Weights of a small transformer language model.
Size: 12 layers, 4 heads of 32, MLP 256 squared ReLU, vocabulary 32768, 2.95M parameters.
Architecture: LayerNorm before each block, learned positions.
Training: 147M tokens, 8247 steps.
Each number is 128 + 32 x the weight over its row's rms, rounded and kept within 0 to 255. Layers, rows and columns count from 0. Numbers have three digits each. The size before them is the row's rms in percent of the matrix's.

# layer 9 MLP down (transposed), 256x64, rms 0.122, rows 130-151, columns 0-63
102:107132117118126154118122134139194072144124143121106079108168165129127094167144154153105112113106152090145177114114131155118144123168094133107189153068089193187070063187117135152184112119100094
097:071166148121116122119154146131159132104128129117126202136148100139188129101107130140136176164153122074127129123136151105116075068152127063046123112137155087117154234115104152171121141123137156
094:141101109143086054075131094110109134146133148160113095180144120159080116140107101120157128100106145180151070178155117103112134169095121114144064183101142159149093129167135072098186169119103180
096:153138087116109117089116088116098114170122085151145040128128068118168111119125148111111138109084192185140146147180098132117139112109149156128096165121164168136159045090154154110204119104118132
109:146037138156099134138073131102125148127176112146121092080149099166076153110148148158119151184151070151154116128148122140101123058199107153136182132115101147159186089090121146123104114096147100
096:133173125138112177068120109138133151170136112119160101080108103129097135160130147116045179156185163140111132137145140082110059153116097125145184122194097078163130093105100180130095134145087102
107:095099120109130111093148104130107146186157085182085074137126149122127126134128209155106131108060083117167112071115117186165137169086150142143105151080130118161137159158200105109179122116101122
100:149122128119165164144101135126137167150126120090183168103105095115104114133155092121173124113073125127093142150096110123153105026166109165118128071082133095137141223097127148112205147142148119
098:152172139152065105146147145102089148178172115155127161176160099130152121090162124151079187078152139130140166155119133054126166134078121140132121140186165156137102072144107112106097152173096072
101:088162118114100182156119135102150124163146143129106099102104186115122151121084154141134133195202111117102123130081116109140095115162176176124173120108126180126116086093113202112034112110118154
114:176133130130120136172163141106078112141128108127109090130119128154053137141073195127122176066136075104162097114115141113112067113152097147121107189093124144075139120138191174202119119109142108
110:097053125147180126167082133154176147186130199187139149083106115113105146161116115189105120164108098157106104162088173166119106149073125088165120079119133140135144165096165135118143105095136109
100:109108199155135117111130109109108117111161164176138104121120093147155203123155143105094095129097087156112094090142150130174172044118073075118138202112152095142152114138163119154199111120128131
099:162104117088105096161125123070122166132186140158078125150130092135158168176117147111129143059109170168135143170151111190120112116111152147182089126148126151125154092120155178068143074078185135
096:133122135139132067118128118162193135155144198167146160057127114171171117093126122136077141168104175110127131152191153193152066099138101103131084134130147142097177078148121118095133176098121114
104:095114172136142147087100137103164102139115095149190094169131150115108076210108075110186114137125093102098093157115156139112077062169122159149145154122150107104148134123124194142076121120181096
105:108128153188122135174182135125074115117175127172144151146089099130108087137088143104099065173129126132181141132141133105128094161113171138170111143122128187120127005122132084114159153110118122
085:102113082106149101176167177154169192130095065097132100139095174116118163136163132112116134157185145138110135114092078088115163143112155116060132177117080108166189125136125140123139098162150188
103:120101148122099171133111111100106080179149159115037085105196164151070229099113102162110122128138120098172122134135129117132102100100126113121179076144158173095118126128133172154139131113100124
088:132133115184115084049122088141108117165168164123180166088150122083146143165151070096150110130100203084141135149134200120088138131133141093116154117071168138106105090127116145115098177094143116
109:150110098195111114083136146165159163097116098132140094148116096133134103083128099103168124085116148190085160141096146097142053150174111107081146111108114059135205151112089161117125168140128173
102:120138153124086156107144109125119120118130102123146114193133120142165064152104181156146151103153169143118119129128149129124133126121118144121121144067135156156090093114097141206000139094125146
# layer 9 MLP up, 256x64, rms 0.121, rows 131-151, columns 0-63
094:149184124080139117123153116144130158105186103145118098103179122159141112177146111100149150180090113098159103117139116148149057151136157032102076083081114144084124170137128096179149170153143135
085:109132143130134139062111173114175153154109158077136104133157190143124102079097127184130077067110115148142159147128143190132099098194127157114141114118175072135103105079171169108107130118150188
084:098134152169146105109163097131130119107145153069068142206118096114117162163158131091087131144108174078143142108097135098114046146151106116095185114078145194147102120122176145114110145082168132
117:182123093141093103164144182050132127096129128212152183105138131118109130151105190132090098109151069189111157149192155084119130103113093084144129152118100127103089119148080117126140123104148118
096:161111127095087087100145153130121124191172123136104156047126160154107102190120167084120159113136144132134207108147122158161166133154140164136145136164092141130081108097036117124098107129072120
120:164107118115136134103122071116143148172122141170084140146114159152141145129163173126070104112100115091091098122116101165183134146050164159146148140101086155209149092165126164083195078142146127
071:115095133175138178197118123147113051190095118129141080154124111118113155070116168109147178108124131155093116089106096178162164053093131108091101078144115112108133152186136143146164126151143129
102:189150159156101178128167134148134129154144155094106224154192119149115141111117123156092152106179091122147139144146107079153119128132168095121109066160079147174107086095123162140114062119123088
107:171132099085097109163173176134128152083133123085153163163176147077131130098154099097113070126112113146241124080126137140111119133048133093163113108148111155118110115161108143146105158144160090
108:165166105098122138135109109087124125167092105170058174114202112127075126111156079135130154113159109101161082127111154128110074164122114127134075148123131139133167155050133179160170162174173134
109:140136052119149134137157078096142109171112121102117108117077130108106205203139106182170117144177161132136151193124147197121135123109142154143054125116141118163086089097147128110110163092124131
104:096148163071141134058137085087134133089136138111071148111201114157108181040112120151132110130151073162147103109162119143129075113140132103165118117134151142065164145115101155133124183136168099
108:136119058124127151070127157153123124086158154105159190078122141088098155172099121171130146153131144096126146177171125173183086139097131121154170113071138096141097128068086105132160180089164142
104:189155146169136134170143183092080098176121066146129137176127079127131142133164127146141170122127108126176141120100077110065150105134067099130148126134147184162092129100117156109164100046141102
100:074073151125154114098144148129098159155101139192160129211093120169115147177076088100131143129124100123145113186124204129110142182084100089092103127120147110121124193074133106135122098126133145
100:127128146170108133074092153053185145150166080137187153110136128158086111067115171159141139174171138091163158119102093130093110094161075136176137128144148080121117123086126130171133061121148119
086:090150169137086115166074114081151161119179152148121083084156145168139127124124121118112160132103082139113120063127177096150154063115134197113132162101079165136152107171129082124161077092174111
100:170169124088110118151085119089091192137117106127200084142135119125148133114154097148078112087142080140137119126100156116104161158174219145073108119064106128141172146136148119123157106070134168
073:096112111124122164175103139119128059138116109120110019062095123102164096154107192100173116163121170114149124132094091193097165161111121167104139138119089118159125123149142137145131148180146170
105:162150140140141112084098157117129105162115116120160182090108154126191076120164076088128105142162078165133132129158094197064088097161141076157128142103145096154099088085162080112154152156168140
085:149163096184116113148080142119103130105078137099096133089191178064075074108110112166136105129139156182086138054176131164107115139112131123151131154153131168113113106117186170108110167149145169